Weights of a small GPT-style language model, trained from scratch on English Wikipedia: 901M tokens.
Each number is 500 + 50 x the weight over its row's rms, rounded and kept within 0 to 999. Layers, rows and columns count from 0. Numbers have three digits each. The size before them is the row's rms in percent of the matrix's.

# layer 8 MLP gate, 1088x320, rms 0.249, rows 92-228, columns 0-31
104:447496512541429508454418471490481490475448559534537567654525503513488435484490494506441529518411
102:404514477453564459488433532554586483483469394470551421490425502400577507423539502500483557463577
104:445496548573497499462472611596547508487540583487497451470407524527501479504419467529462571582627
103:425413551497477560544509528501485444433465510538421507464468562488517523445536508550524482477493
102:483515461577409501526460551512574501475516370473581528462508470497562488471530526479478487487556
093:461486464544495455464498566432445453510460450480443452514485402552492456503514579440436501484575
109:550455408458638507484623575562538518411579572547553494497448529597481457447459616486552591547478
104:539519449537500585549522515442469500504511449488397483572448467447456495614566562506581498515468
102:519500431507527425522408489482481514479500494480504466472389493481524471508531512573507471500573
096:512465507404382430465434447408442503565538489558543451528441455555521481422568531509493441476463
097:546541484485548527543441526558543601530491475565483523553470489484481464456481455607458427500511
104:518592521424475517515486471487415507448581472596484498574517502515544499621455630496462440494564
100:520478520464559472393531396475578478437471453559438506491483576473534446470460530383406581462525
095:451501580485531554432439470402464479496438498531446468478511472511602506494438580505523491502523
102:509503529500517453463468589505594490510554598558445460507473509551491459517599591591595562544557
099:534426479538447472350463524525398434550403431538418551525598512487554482493526564418538532499481
097:468478531460542579494472515494444465469527542567503491472426513477493475484485366515366480553483
102:504628446481490442486536500568411543459548592530487525542474526466443539527529480525545546594569
104:484442508496553526453505563472456481504432522539515525507552499445432516549411579543445571493548
107:421580591526521454448474573505453383481479508534495487565497457482565483500493515443486499470551
093:547399474493439502558558527514515462426423462558400456390478434463473482534503402481431563465468
102:407463485498570480444521492447442476428465448565559494595530518524525483459568487507473559421433
102:481600495464433496509578424422488490424510561543574529464556515563451527583492597465498558456598
100:540503566516550424433500510459492480504433551542491534503535496527554518409478570468482604440519
097:542553552468476516531551352532470446456657573476463393498482502386548458457480493539561499480521
098:452522555430583386489391490480383444526474414560480497492464450578466458441480448466492573531514
102:364507482460492564502471454570434500432428479474422448468545537438404458561444478481403451544498
118:475479565537464568425434452463412478595565496531558584516554529403539487519447491503499508520487
100:519492568505473589549494398522560562535459492513489483442473533562460495550417477479427462407557
100:512600418522468478472408510522475473473447516490437528548510518469481565570474451530471479493481
099:479410418470474455508406517631399477534505541445559488584511479524435496533476530416426513521565
099:496529558468543428528478509507520442432494482619451515526547533474487485495428490545457515486521
104:504536494443534458600479584538514553505545455454405501497519595524605473455507455409564452490617
103:510558522524411506436450534534545514478565537489404542490517492507458556499450500493543585423535
104:478512559496497471573493596544481493478487501503526466507464450481504541569387560525595451398541
101:454572488555462483475466480534586518471480483541441572538507470471537468553436566480546510506457
103:485503467525510539587536584495482480534479544544547555578519576564468524503581513560548513570447
098:490489554505469545426449558473458519531523553529512483551465520514512574454535580430520413452556
097:537470448459566521504506491558481480516529556494440546432541474527505520445480613490514366531516
098:536513425472562580567455430450536484539486485510528382467524498488446550441431497409493622477448
097:550479589457464463539530483536492528495501434501436532464555462426525509562518545434444413429531
095:478586523515485554468481567515446584502520502461576441487406445498423576528615526482522447501504
094:434581590487521531438561446528512510546486434543452417623495543578438398541435427531382402431600
102:577518456502467487394528530418608502511539454471503525509497553518540516446496446514469425489551
102:534524436422446515537398538506480496515440502550551472518414495529504519458498571498539485511638
099:532530484479562379504507541548439529465520550478530533524495543530555469480524453581448477493478
103:502557407481449467537503483503465452456542496519482497441491539503402532457539490562480418475438
095:463556487505415516528465477421556496509508479505490467508496528572457407531479514450551486521537
097:489479518483510483695529462379417499558554479462464449540474460421541434496576543437440575501511
099:492508468454570414466573515475501532446518514522464470522557473514379473558508531460481501529503
103:553556511467561550530456547443503522449416595498432502455485427493424492398597431448456579471578
095:430387541446505389456497484548457417496598567493496551612512453604496498487497379416386476483433
097:494484532484472467456439471494473502540473453568478509479455471449446428483525513458479539520508
104:421440512555500417476498460504435518543527537533451472563483553525447442392459508457633500463429
105:524555477477472552535428411621349493470450524521543406463468495428561499517484550469402510447562
110:535538477547571542485504542448444502470535431565500557475464472495483584528548573420575570555527
099:444573535467508587491421351568493517511540507448500500492531444440498466539511440469528502602558
095:530461447577560457527495584549501453457614602546518511526492462500551519462475489405409503542487
098:482507453511526529405480528458516427454497422494524560543509422419557516504542462476549624486530
103:468577592459452479484536505483460450511563448492497475508453479492470389581462400410487537452476
103:418542527555438517465471464442497573390429497549491539536519497543539495454561612501345616521519
093:551438502499457631530522525531662534510540519449543536541451547527500544488529562493433515511534
103:620631499506461483489491588519459409449446544539542481441470488402462461494525527582502576422474
098:503474629491474562562591542404412506523441491555444480589511469485451490452369519609524483459491
102:474531570547436498465485583485602445386450526548461434561520391464510470481457558502589546530448
084:566499509519469569458425535501545574554523424518478522458494453465499478493530567542466461539564
096:532564494526487460596493532484514554571520515464569498519443497586528421509530521558526545519418
098:590478432501565425528481424495451526478489484578481542420501488488510455549437501477498555493410
101:536421574491482498486443508429428478408532502498502480590480552405532464478495499528464494510548
094:504342575458463451494421513446566524548526509462474492510477420448448491518375501540504523486503
111:592388421475507542536491593531571421487519559561519466536478522421549462502412482520477533478492
103:496489469474489621601531476496407500492479484521592520503545543556524522443395521485441603436495
098:580413495487453559547637452656499448494474536555500511541468505499495557595475543544497500522449
102:525492503570529494451453580509447513485514518516543562503524572538463548518478578539509526522471
094:495475497458485491485503563476545526520454537543474600525476498535511413458471555376597544357534
105:518467460564397522563479584519470512539426525619512486471497456484478504430450500605458525525599
100:450556526494515465492512521503561566472501515526590447528488477451378490538455494457600585520544
094:417508621497585423432459436604440480557523516566527538517452443519518418517451559472486538451475
102:555611494544509510455324478477471475512445507506558484497523533497486535513410537478584425414470
100:524487511561541578573421562605504479495534432470521505478543515552460489476510498451531473465439
088:420526541494592458468446493517579555506608537460457563494468524487546435398581610538409521401497
101:422521436597512602468530551550498502470511522497541559453452541447458545478385477509497502573502
098:434521450538486442450455469447602451486465588508580529516476461513491398502434558542515527492505
095:512532513524603528414562528487575498552460457581469489482526496494482485473531478527495507455519
104:409428413479492481501465475447523496456490579492589481468492525530495471442355548514516534464426
100:415527525442435506518553552476492528358465540562525464438433527570644552486521408430485548432566
091:461596529439423546559439418520523525546449461528503435490541521486496524508445539505434511424517
099:398433434450543452538472623475479524531422519552532498546491453489425541491521519465536504584560
098:472472465551507499487597506590561606565528563547513510414455418508568480563559523433519500529525
103:477459533509493593610386540448466490456480506537481495523479535469477457437531528530448534403581
098:566560542413537477530477567539512506503414478540505455430514497395460517505453437537462574420522
100:453434483502561469479540601561430487525399516483559403518465430450522522507451497561507538562560
105:518485517570533576459584452456431517507494511549566523491460593510439578478469493613485544471492
104:447424497524470490516498498507498556544425584510492543475459489594454598359427539442480438513366
104:563593476430456493549519543496529584404447484468432450464389488517620467581498443505550515461499
092:484504415569492459577475490489575507417448537538512457507471554496467547515515498554522439484506
103:490523489447579554554481476394440396432503470567387555480479527473482454518501516479525438408565
103:483365559467478523611478408557426465513516469523516479469556523526482526480443531395382487471556
098:436461502522551517544426523458509503510476356576455516497494475507517507514447412526472484541543
103:473453465456547574488508547473542514530622417584507531468471555465575483499518516496458523520537
100:599506417524544442508529540478563498553551501588413530522442558455521446540513468502523583467574
096:489527459581448582526457455521448482587591435506469457609527405481509459506549440564591498526555
092:510456491451490556578545359506439463506530473413495448480511531564461502495520473522498585440601
105:504508511466541581550494420542387545409560513524512472436430491533525523461539504513526479451585
087:546543547414516474468545494483463431511475577495497477484395409461538492460568495523513541497566
090:518462436481406482549491438480479514468526552466561447404515494593496533509512604504539517482499
100:427555399461552503473473487433511540468469599557605578464500502526413465527448475469481428496536
103:512471412439565576443395497603535427536475410550515425465469422464526527532482546502417514456497
107:509594410453531468506660514559584538507591494511515445456532525496551507503480536542512494526594
105:602449558479454437531432568427538558455568416485595503481471521558508538513496530416480575381472
101:518498476527614495541447378505378521519539468540512542436477492421526396494472514497517653544475
106:492539454534485545489499504532446555434562487558522472585444522542473472523459548503492491478384
099:441450531432496501578536534558496418409520451497482486471471558443537419536586644509591548398539
097:476507491518521457465588493567539458498479435500586530539441591516497538579566523534482430527564
106:454494502533491486443482451511475504490436422509549492597468464481469468532422526448506392543488
102:503495497512515501561438512492518496499591464522503556504456471553525440562437502525497491492516
108:524472483395500537452506536496492456434473430544531500553502560491522522525593602559516548406520
101:567509563464497520532420407485439544416396551491587457541508462507517535503453523438435492547586
098:466474600490450562519555548484527501501525488536544518519508510533521457534493525374535512452497
098:475468512487532479526518466476491472533486524526478444511471441470564458403489464555467484475540
106:529516521441500419522476476489598444436511501492517416475499535434561383471415642499556504496535
102:552526552407509503465492678514520602497493510534509476521451599494506497467562471504503541526535
097:456499500512505488500569519441592524455450459554562414486566576540435489487503525541454478453515
098:505469479484454454603532472507501492546565465494553504504389465461405413539529563433573507541419
101:494550560558501548600529481440503482436519564499563360479476497554484546500478435535546550500449
096:513463478492473534568516525524527508410533512509530438509544480532512579551484507440477514498492
100:469442471553557467565526544570403550472495528530493508482456435420536499494429602522458590512484
089:503506495492510441514404513515501577506434495558446556506512561538640514468474517511321458557468
096:439502455496496466555488489482497514551522544450589501478504490516548550472484461543575529495540
104:535526464546472467527519467516458521469538535481523447493374457537470508445550541573568421523449
099:546425509433526476465525486390394429517463516487424511528469558508482481574608461482503546399512
097:518546495572464518544533495550395495541495571508479460514549583541507478581484514564539461446490
107:532521588477558577405447551463471494477459525514465507401492507551485417426515494533512495483554
104:545505523532594538509514421536511516498462580506563522514551523463505532500490628493578348519389
099:380517489457571468398558470571538567458453535520419472660471514573458384470523589564540533527558
094:447427495505519508523457477464594539431515550527505396550474389509597451506478463521562499511550
096:571456469501449473447469588516426534416662512457525499395498506421507475461551495614431510470436
# layer 8 MLP up, 1088x320, rms 0.27, rows 92-228, columns 0-31
100:448466483480421527502474521561501475552433479526467460500471489412583462435444483552475553539468
106:469456528555471471517457522444478456602506499496561432603460446470485496523566529486458553581481
104:523614560514450567511492518456469515511387493469369535497424439532528559526539529492452543469486
099:416491553485486514540456435575481517442501470590486572500497522512426505553487485549536524488445
105:512466575457511476565455502481599481477481476517455464458528522460452453534431497435499545430617
091:520570563503483614551476557448482555499502525463513563521569493487430626484451453459536523520549
108:528468485578495492448490532442547515493407537524615508484437508515489589436596483484474510583498
098:467479405633541507567405513551521542579606508531472475474457557383525487548504446502515575490644
105:518519452462500600492521483470403500550545543608533513449462459431489613501441475487555520589485
094:500513431424416524583506474505489474521500528588488447483478614511559504476547477599510442492608
106:487515472491511535453474569617499421432471450465482461496492484571513528400475514424577487560420
101:458528487425513434492454522527495509445514486497436509503563510498569490423452559472569497520600
097:444503569481552515475465416536495485474502392455599480527527560499420477568457480526565508465485
097:492530385481486512493621456547517465529542538467508553462524456560531490598453468564525488533491
107:537461535539497539493583475550508473569454448438436618523414493502623529466481459521430460410484
097:498528521565425456540497498480503532485475525503517502554517513566598517531560601444546624438453
100:552507450469590516523493565452474525488507576447427385491578585636582465486532480546374428539527
102:483541606489533449540511501416524498496424533500496448537446486493469542509659557480511493464419
097:494462427537521402657456496508539558529401573468505539577459560506426446539584535558496558497452
106:419489628585414572508470545472502448521427591517432607576518392522516543469470485462502540495592
095:620510495572526459475496531492599493370518522499427574459498519502607583499606502621467467442471
093:418421513454490462570530507541435524535590403526556446457520504533562415400471553455452561578450
104:573483559400530480476501491521416568531627483500512517511506565551494472570471463526401531411460
100:523548605495427498433493454464366387533568449580531422498480543523517458415406369523424539558507
099:483480589442519498517498479503529344454497566481545601465481408540411496489496596468467511484469
096:441448498535455493574455642518491585469508542468483521544565459456475510475566553489511433518510
102:446538509508532530470540538515439467478620513505437362577493569495604538541513502445488492582434
101:437579453491459528454463504484499481592437529554501464541477501542549534478586488420456490456568
099:428505533491460573465470493501593566528516471500580612527418456469566528591492554552494446476426
101:555595468563391515482447474438485547492496461520454514584537575490430450499451499520507452529555
102:604540534608580516532541431444452520507509441552523446501498517516605545573462450499531491566519
105:468513576456586513524490450509560553456558475468565477526495418543410441622561534472516535444577
105:449545514453497495582584464509480437479531571497545435498441500610458514472502478552553538527572
104:508536449562511532526439513489473455587563612616542526514452463515561548496498546408449541577536
103:415494504473547548519545541397575513423444523377535510503429535537536488410442465512480503483508
099:567434446511594573510491490428523509437596452560506485463521428475489521464542446484472448474544
098:463468468504523505421517546443351544474506499490478511545518432508535528503521473483563484518517
093:503582472481613504558484508462587574438536510504469426539524417388510514608515458456589471566541
099:495605462416513511469432509471520483488439461589464504448501501471548556477539449491479489462493
097:486450501453528493493455537445523494585465574452501559580487529494516529476529554461493560512476
093:505572462439431393487481447476528435487466526467396517545438517526500556410488512453466382426401
097:548473465431495495500463488549537543559407455409593531499436470492482479526442336539512500499492
099:479542440509449515535499586393507489452430534534451448520588479567444540518589480462475516456480
097:415518411467462581457381456534527468516546454474538575399510554544498515517508575556482529516466
099:503591470557518428422395601540470492527475494547486559476504427533555513574448506515429430448610
096:482531549461578512460500470450443348479507485550522467550591461506451526480548423510425535514534
107:599615553520453521469515492522484442506484466484518483489589500486499505454534513402417581491474
095:469470475569418525433568490454529497639454512581460451490428510426479452526452518479523525604453
099:466525469507510554504508471436493549496394524463540519588463500559541487563513598485498481524544
094:481396559406519390439523541541513475454536526534498438497459486545534482480475555513462493493475
099:506484486575447586464516523466439551586505412542476471431456429563456574537526455456529556555542
098:372467602462599491529588535475483457607472485569531539465547493435457480500510513450493558553464
101:551529519443526458447474487533544592532510507431566506525479507568575485472458519495460524470445
109:647386541476492585412557485479507483403461532481469504578557578437496516457489489492498622423538
102:474554536435516557434519576550497466481511488441487496508427501429502532532479568540426442535380
114:499510487445490513483480538478539515462495562590537451558537456524530426476508557475456506392515
100:504367571484514544537502449485400537534487571498549570584590470553435555477571531507540493539449
098:454484556552516498442622465522567504508484461450485467516540400552510580446584451503476527458462
100:402462483522474484534505519486439500463571432494536551507476464532519485470502442426501557533547
100:481574543498461529498425525518406464459509472496533496500413608536541486512425475443508538600573
108:506509435584497481462471499543510421531509624473444423478489601484460517586502446621539419478421
094:503493516467449518461530542637528609515559439511550524449490456521487506551492486439501502476410
097:485532550472457448528529456489453542530494431443505529492501480512535573466564542534493510521459
101:418548431500437542481487513492423557542461550504486558520481507407533563575426512466448491476474
098:404514469548463491471431514502546505623588531465486422505514545522546484522469517518569475534501
089:460613453467533530496418535513562538560415477489523534496370497539540495566554489539520565514432
093:451424569511442451435501459414568422494511480507525517556521430523512493479580477465448536455473
101:565452547464510443523497469470553545488486587433537456477488511438573421443671437538511499470497
103:390426448479503451439478555379541451549625505452476513506479517582555514528475519565549433480489
087:531335491518492445522526436481445522489502517558523495602555489536491574542393540548492537429511
103:439586519586484512423563464549406504486502518496467539583518659562422402464447545554517533509586
106:626501576431480551528534380494525504457471519478496557502564439508511420501523560562531535502577
099:466552453437427489545563434535540527449590447504440518541463616516541506579417402543491520525587
101:532487521514514508544504464510512554492480484489562443490538497508504517387495509496549435481466
100:523533459507485515512491534475371509540457551523467561470389455456507528589559638403397459469368
100:515485507455521468483542518498501452487449527576503532462451470408513597485441466529593505489522
093:463517509519418527511524506517501505527530510455534496556361491522467612451456526498513509516421
092:544512522524423446585528511527484556518501457513524465442501501485456507424461555557568543439485
100:518463519433545597471491529413506544580475495523410527439486530563408489521512508460569488532463
103:635468564502606597497538618469484497498523532582492456430555383433436476502559647507498515445520
084:509488436507400501508418516441443586427504480561552507512561561479606521524500431522572530520567
098:403570505476508513469538563592571455456468375526497495485536477419468497374438516441584500498464
104:570511383529508379525484468527586494530563460495572510580561419459569507541490535437417495614411
098:552512481512534508450470447454464486515442498509484499597458571499585477574470532485478509530468
098:493629501459489483531447516514544513509556545426544485471537489555472494499567605492412371555522
102:426485470582517533467569440494416527555490390465430492443537426478474520439521560457492499505603
096:486482503524505528537406528604463545408493431476441436477561518443427540469508573509526514453564
094:560493509495539504429468478531386500502483455513427527442529457496437509406449474520373468495507
095:491560493527439641461574454511502600552505460547562448390577508411511583501510591459449528501485
105:447521478397585532478593475465569461525517497543515458491534475487482590564598470459462516385479
102:580487506451493554556576417522515588567512461503463361544575434479439580476500448530538531486451
106:383378493489536449544502506553570483459563563437451426459461561526506569439473532518499546491534
100:466540544561508471448527467365499515378576491522462429512495491469516541492476513407449485513440
106:437541540520435542480447498506592427452517502532547535413471498503429464469510527437420533400461
102:470457628477562561607461505474436494623489504534504554512556473533465456424571491524598472534579
088:537478581478477553562447525566497529562476542483488450493527500451448555602511541527492427511517
101:462494587439452419507520568491388502463462486494401540577529483431494457503523583518519457553536
101:544494435401516580521540510586493500440553467540399487448529575542476580486466429513513462538503
105:508526494419429486469454468524457492377558530485516423470451492609495581483461496541505461592499
103:396420603547561369453532520516421509515470489512522508470436488474513523484461512424427495466427
105:467524499490502475398574509450459503548529424575458551432460554528549450591485503571565562579421
098:476607522521489369608464477566511530468513608462529547586454503519577484510532548440512565477445
095:545483554590471458490490472502516420530568415501443423505480518556598563445593546505500477485498
106:464498464491533469580504577509565462551484461489451574558474479358487551552478516515470452541539
082:482480369402459469597567433493414422537464570432541450461422515474467418487505595467526536441515
103:443447510405530515474403449522438437421476472447516518423530537460518461500530533521641409450492
106:517566459538537502547512491522436435436478620535578478501522539561496533456435474501469460503487
103:494550499512501547472472615473493456511493420554454491555530436436458505575559510453544410519488
105:579443476462519545507548607461526514536559531530413465491486548473537495456494445513562458502501
108:565516556563463437515496484413490539498559447483457588482469502506535459426524477570442563392450
106:395394460494475479581526526372478477505447491455605518586569514531425481531541540510502516572509
107:544528436624487456541492486571544481465511508482498526573522463455521530426493477523541477545515
099:523449514516534374471606513604502575468470474514432509420510576502526559522506554469559394557541
103:489530496504589489527459601552492492465457478429509492436550484453510513549398430495495447461507
102:427513522517515515498465503472523552543503392591495607487500498485479555417484542494585465493546
101:462449491503550450441581499570406498473421500443544450523485537515459549500548461559387505411451
105:559496445499529515554438502412523453486472523584452464532421441523539501438450488493527541525517
100:440514569531503495459507538473558425467577545535526616565561477557584448507470451458529551495584
101:539530462491585561527438535561468513539449458538495608569510433456573503533468557500503597463503
108:604497496480483513536543521553476510577472568522458481566516464527480434527579527458526318575567
104:549541571574561523592403462449476431538525482407518490461515498490551440543562508507518474447483
103:486388523463474414453464451536510494484530522460472522615454492480472552489517563451502484578388
095:579558451500411611542522469560475501444567420512512396569579530530466547499429481503491511595556
103:550509498530485440452472520552461510516545527460461488514457430522511439469508444510487451481475
107:520495590482475501501500462547462555546419474504445511572496497609564544504514434478495374585510
097:487506526489494457496498435539453452432520648548553436486467521483490473456475452524495489464465
098:459483483524453583571515508523488511493407368450474512591501522485421431455435481469517393495578
079:484436524524497517486459497556514482508584429478510449473497532455529454421516456477532526484491
101:459524581517416402454485631415608460495515504503487500541488469544484522454546527376542556515430
105:475544567518496515505428524411599444546481536393538535472491539483486552562482579458553480468409
095:480497542409456505565489550476499412531558434500524422428550469468461501556466525484491513532512
099:441523399533471490487414520512494499440494530519555559526469527490555461431460486491501486492473
104:532499428527562497539521472536554493521516507508558549447434465581422513484472445530497492455561
100:400529449550457450483488512488497428476492524577529481470595550493466548535463559554516490530523
099:547394533475476518638502612554401489407468579470526443461624510462411538517529403560456492560546
101:474490464539477592466529501458474520508538499552511435408529498438517467551540540520565531542571
097:556494544466487476490570601506516514545453518562489517431572494603450488431523592520529467440497
# layer 8 MLP down (transposed), 1088x320, rms 0.113, rows 92-228, columns 0-31
100:485473419537556575450508612546505538555496550475411392513566541519594470458454505562491562531463
102:599553521474516520542537455397560491503495498584501533457476499483501605500548463565520516433479
101:493559497540501614479473519385417513415567474433424492417502582510613525453503503443453541518497
101:494563590419516541572557517558531503381451482487461562564480557485493589485461494556455525465575
101:578501483467551456458492462526451551480474455427525449558422460509554455426496556484503526716548
089:516550509449450511523503484519462427343478517536438431404348530463505555580455445499478547546586
107:452586415432544540491543476542493518421530552472522366537475473573548460424486581451525535540561
098:535586488602458527469474505518481451436527498508545499458511581547593420505434524471486460456519
104:508549548439466504588490537547533457469615495537487453448495446484451510389499432487469507581532
094:527445543536558419516507490479579458471572503500478542513435490495438556493422511609605501432528
106:511504417431568516468482492542504467494496485493536611435461504463525533468527518487522487514397
101:475544475495599556579352545452536542492501452491592449510427489542447557456492457519441499482519
100:490484522485446425513540518556599421482518415501469563520442549454419467476493524452498539481500
093:562519488516382471508462434454513634473568477514460482619504484511559539535496409483527458513629
108:487433547607469514486523478505475458545528416497506550581536429540510545482491439431604540507441
097:546470522508485490443540505485492458554505468507542446586484570571430406478574418472519462448444
099:519477495538503466508427620468502462583546532542525465485528527553434604529533571455534526505458
103:526542511491513563434524513511501590499575564371507524552503425457490472517446580555586461572540
102:476485544473548541514470599445585492615540458493515451460540401520488519526502495456440525522456
107:514527519464505551500427563495465536514459574491468437570492562506552618494534521469581490481477
094:498509501518461547463539477456470499532472520538486461480520516498573426407547466502377447559476
100:581450452498441462512467507495552488508428474495525541488527536562552441495475450491541517576462
105:531537505500458492493559619477456546454613554486527532522445483574437546604491564448474436443509
101:477504521483542513453513551520564480499458487498474496436554595472546557480569482467575496440521
100:496553510525457483591474475564493536473536556558523457464518476451488497467478575512526570458559
103:496510587583510402465494441495474514418559454525480403471514496540450574505510527606449513531557
102:421521552480548476474479503564498544526473481563522485549461533570489553514512494500507522434500
107:470545388379584469536518567546528475392510590551485440554420444583507468444551477500517571390431
103:466516453579482463435446495479534502559442511566538523545439469548390442536438505520472538547547
101:486479511375478552488573460440588454576439598545494514525508628529498446519524518494561500472566
102:516452600546504467599483463489454559514501438463526537518488573443519491507428441515516481455485
103:566502524509583501465443414509449514493464473572588530442455546607492506485464538423453516545385
105:481455523425526522485512515527512531577452524465513467517505458600482535473563417423474559628528
103:367526500515490549505523511447519521518520499531507447478400467535611504444449461513509440547547
100:483469519501446524476531648372499545483566451467540559490448481508398451562528439530462443522524
098:550550478551503472394486539539560458553415461610537569587501458561506564536515491469524528640453
099:452552505473582544431580517455462420554532532572453588706515470568565500515475488498515456492507
095:542561440475493543499616449534473423523473506575561464402559493570532598525479493523429466567440
097:517509506585471503579519351443567581496474535467530522426570441437492530471558509429503479533512
101:526539400515475548478611502666500527537372488579516456425477543501428505530385514521501457480466
094:549374479553611538455544574519455527529519435548564479432538573514549493538526473539528580494411
108:334496535534428536527458563441490623531553511474494516464478485490446501494504539515554414427518
100:423496606462615471376525541534521534520500596515437511409505535496493470493493423553455474450546
100:396451558492546528513573544506533532417455490487538528468520432560564416461548567482497442568483
098:515473431528454456416553515540489483579582500445520515510476633568635471609468414491451469478580
096:439497526543525505505432457461468348522404546483507557510511545455527525517465462611456473492602
103:544518471554516439520518486477518516524564493576496532495437414423499528502477561465495511513471
098:502468494471571511445579465468502468472461566545481499410542529578507460499526553500558507559554
096:343495521468504484586495565489518479432434428575487493470395405469519458569512583595474462435515
096:537549552470525504473508443444465565556474519498515501485518410588629506446477538418542445469464
100:495456409471569517497508557506499458535538495503454390555431526395540462451530435533461413507541
098:474518549554503504489520583512522426496452533517583619476497458484525421532453518491481459565448
101:508433577369513523500466470599496518533453531508482503423533455426462577384442438498425552461478
103:507494498562442470425577534466585509440573392457464534519450552479546562494493410588443558567452
100:480529472561469618534502434524508485551408474473450473455579471490453500396445478543473486489500
110:470517398464489449530529406527536504583502520535508485575521420533579535473576475557454402470534
100:525420534506529514458495530551456499522495438620565503538456437524521427508509475475501464484473
099:419461545505501396566364508428525536503519448500475483550573488552484475474469514537456487534548
099:389488472490556554503472444536492450505448520445502418395497497575519435453464584475511460392530
099:521522518432511389470417467453526466511594458431524494493432516508503521481413465515521543502481
104:497460412549506518479526441453519599432531525540479525505445538546497525513497480500478477521562
099:568484502387474523458542404551497560485524540501465495511562539468486562517563488530543469499386
097:523464535535561495493441516474501587467449467471474512564525534492531512440529423424523509532540
098:489513590429604524489517568598513457448443574518497495490576508559515524479513545456533425368434
096:550510490540459497559509545580555515531458439619428533533510519546485464462516466458563604511515
096:508470562478376562466480516505431502592567531559547448509467505463501468394443442477431556497500
090:537505480550484520623499516586470499497471625484492484527513481476588520592536503526507485473530
102:398491533565482532571522554478582483521423463485493477424465510614519387427504443524517534513608
101:445375485525553499445501524483450558490527565495502477513449540507534469476528469479469424483471
088:510551493495533507511513444447470459612489499392522489535492475516577437480524584477490446574528
103:479517501463521439519502553482474419561494571556464535569556501507484517439514511511544427523523
105:515499498570443462527556450575417514469462481544424502473532492516541511530535541495511544487559
100:503614503462480522549405523563451535597506456462585573530490483528438499518484495543544472531454
101:567499482449550457603515538537549527576445410571514500438457571491532501578458438495598529502537
097:539458586456564467582455435595470510495468492537541502552494527437484402510516560462595468525433
105:537492539519478494528527497466466476562514476575556569454385481526465477479496475593439527548457
096:445482431547497503578581479509479496445431454517484553448389478485547494528507524484505580496430
093:476503424525498502574468464441510492528452472548422466586633509529540459539452439431435469513542
102:490437490441588501510498464547515495531530496496557632512516508529477498548446430534456507524484
099:421520465511523449482394529504499604401470506484506488523524506460506448492519548541446397470491
090:489524485563586509496515448470612542430535449520444572464439485473534482456533555505465547471522
097:468586419555504527532627433543526384478558516444542520610543540528415470384509478501529518609520
105:458456543423530477536501483508578437517452483476466493498555480485443570568438496495512496537485
097:446522546487534472488469542493544474514506585527463458529577477502484485544529367567462558400502
097:499625508499616528568522489492512452489551497569456503482457499496442546613444572581481481512477
103:517493424521454480492461578599496421463566539555517432431509531453573437544522596490550524612492
092:450455524477442458489568519470446362479571509458500455549480540513571541520565588482502409524504
096:461483524531556517525484501379480505377571546569455490457514549528479532556482500473528527500519
098:485505503514484493473422421523556475475502572476530473643454515541551489510462470562451427565385
104:517518583432397435600486508436574471417591439477490422460531508471518429518486509439563542500434
103:555418509495537456492492471451452589541491489411430506571582501467443546459555464540594451528458
102:497462525570477527474490508476399507478479530471416514508494508552581589531402545402464513412413
100:538538537587482549522520457529462503563527479535515550498475546461506456499490528523471415530552
105:464429470484498528450568492517486526466397473543355545514428398477539520519510552608377475524421
102:501391477470461508512459504518480512531527493565539470548474471462605503493519521419548479516573
095:472528539443475530515550455467503491471496488582403476514523541466586482441542395471455501463435
100:506504509493411511562528548526526437448444601494435526455467600519495490449527453499574541542537
100:505538530514540402474521540521469486545567476488449449569489497403544453543561539530543458585472
103:540522540466469508479585499499578458469476497481488525521468503496631507526433560511499447474570
101:510528577528406534491525530549534553488492514479596465393397495482555537522473556493420432493522
102:459500475504474486488417514442506465493606438550473456456526551531431511476410388503580522497554
099:542537449528467488521545511465562479433535506534547490575472526504447413429609439551448497488505
097:586540465506522477414453606419471432552541506512493465464499502474518570491612535422527516532453
100:513592513508467478476555497494461540490501460504420579459411584509503478550473514465590538442528
110:558555521590496517469410538450603561548529399551490566510557574535453579504447427521492453485446
102:521574478522424484408496502476477503445460454516504483463544436487484437417400528482446486608475
099:438491515523484508485528451482487480505525531522495444489566440560508516538475440557498495532538
100:549452548517545568412521495454464555537508538539411483492561476508466466558429465499533422546516
102:481459508566506462497421555489449616445458447547541518396504533509488523436501481474555530457413
104:551495589488540462480517464539580486457456530462509551523524525492392458468595490472443530587482
101:527384435544402583521467515437487403498464480451407474525434556540503510443459430516459523564454
105:474506490540432529544475552508452467429552492478583549556498477533385536499508507503483581561560
099:541531478614433530463457529437432540448618405417624548448444454567492563545533447392489498540503
097:435455433452470579475525530537488449506493459533525444455521518432521650541550372601544492542537
103:344480530536465502527483616421566493438561536499539476550461470444391420403526470514632537395493
104:440536494466461554548608474511454565454490524466593479545513497456522325502576516515522449458578
100:479490386459539466539526459492491469495473558496586541458493463447522501491486516509514537392556
102:459497517465621563521491578493452500528547483557488533497438448501564566549440567427413456475509
100:415513443551524578435469444588545530615525582500406512509535501477641419498518440445466521485512
108:540534591489529527426442457496456544536561534461517479518520506513482500554525511449503499638480
101:493525540458491561533482449481539487467492635470361524544473472513466430496535478621456440467501
104:484518486471510507544501474445595614407493495537574472467429412427406473469493488516483458569474
119:491492506438557468589460478530401520563518541435455571506411441524579431458604504496505552488520
099:519499471513549459432602530553491578598505520496500480562462516416637478494455548496484445520566
104:531421495568516422523419525578501503509554511515515604493421470469541518557421459436554511541522
097:524495479573524496465525516536528556473457457495533468535466438546411543554509479443522445481483
098:447606515511511464482517574524464444504553559525428409507475453487487556465482540571507651541503
092:539469425465477486477501482486512477578452544425445522480532519561503517511490542514401497516524
099:462417533475516514543554486511484555543432504387521506399505411609533517583551488527535525529537
103:437446499549497484535460507489434493476584565580477518564497521634506557499423392529474520528515
095:530473506565479381483438463635548585520441526538506442490570516434549484485599429432545525517516
096:572474478443487529445535530572411548431547499544521548466488608441407471455456500579544483401511
099:549507602518468499415539462625485549499442436479563496482578473467538540483478501492488500548530
102:481459538548416514554533503513557416498503554440473499567457583497463525482497538561503494536516
101:566545548457489509585500494461444513450648495476500432491534512481475497547507492570454470515485
100:513509450450508468553407433497540488454472518530508521504535546537529524523479554538584580548435
098:496498557451445569550465501505587555484375497561549489502535547472525434479464520502536497572502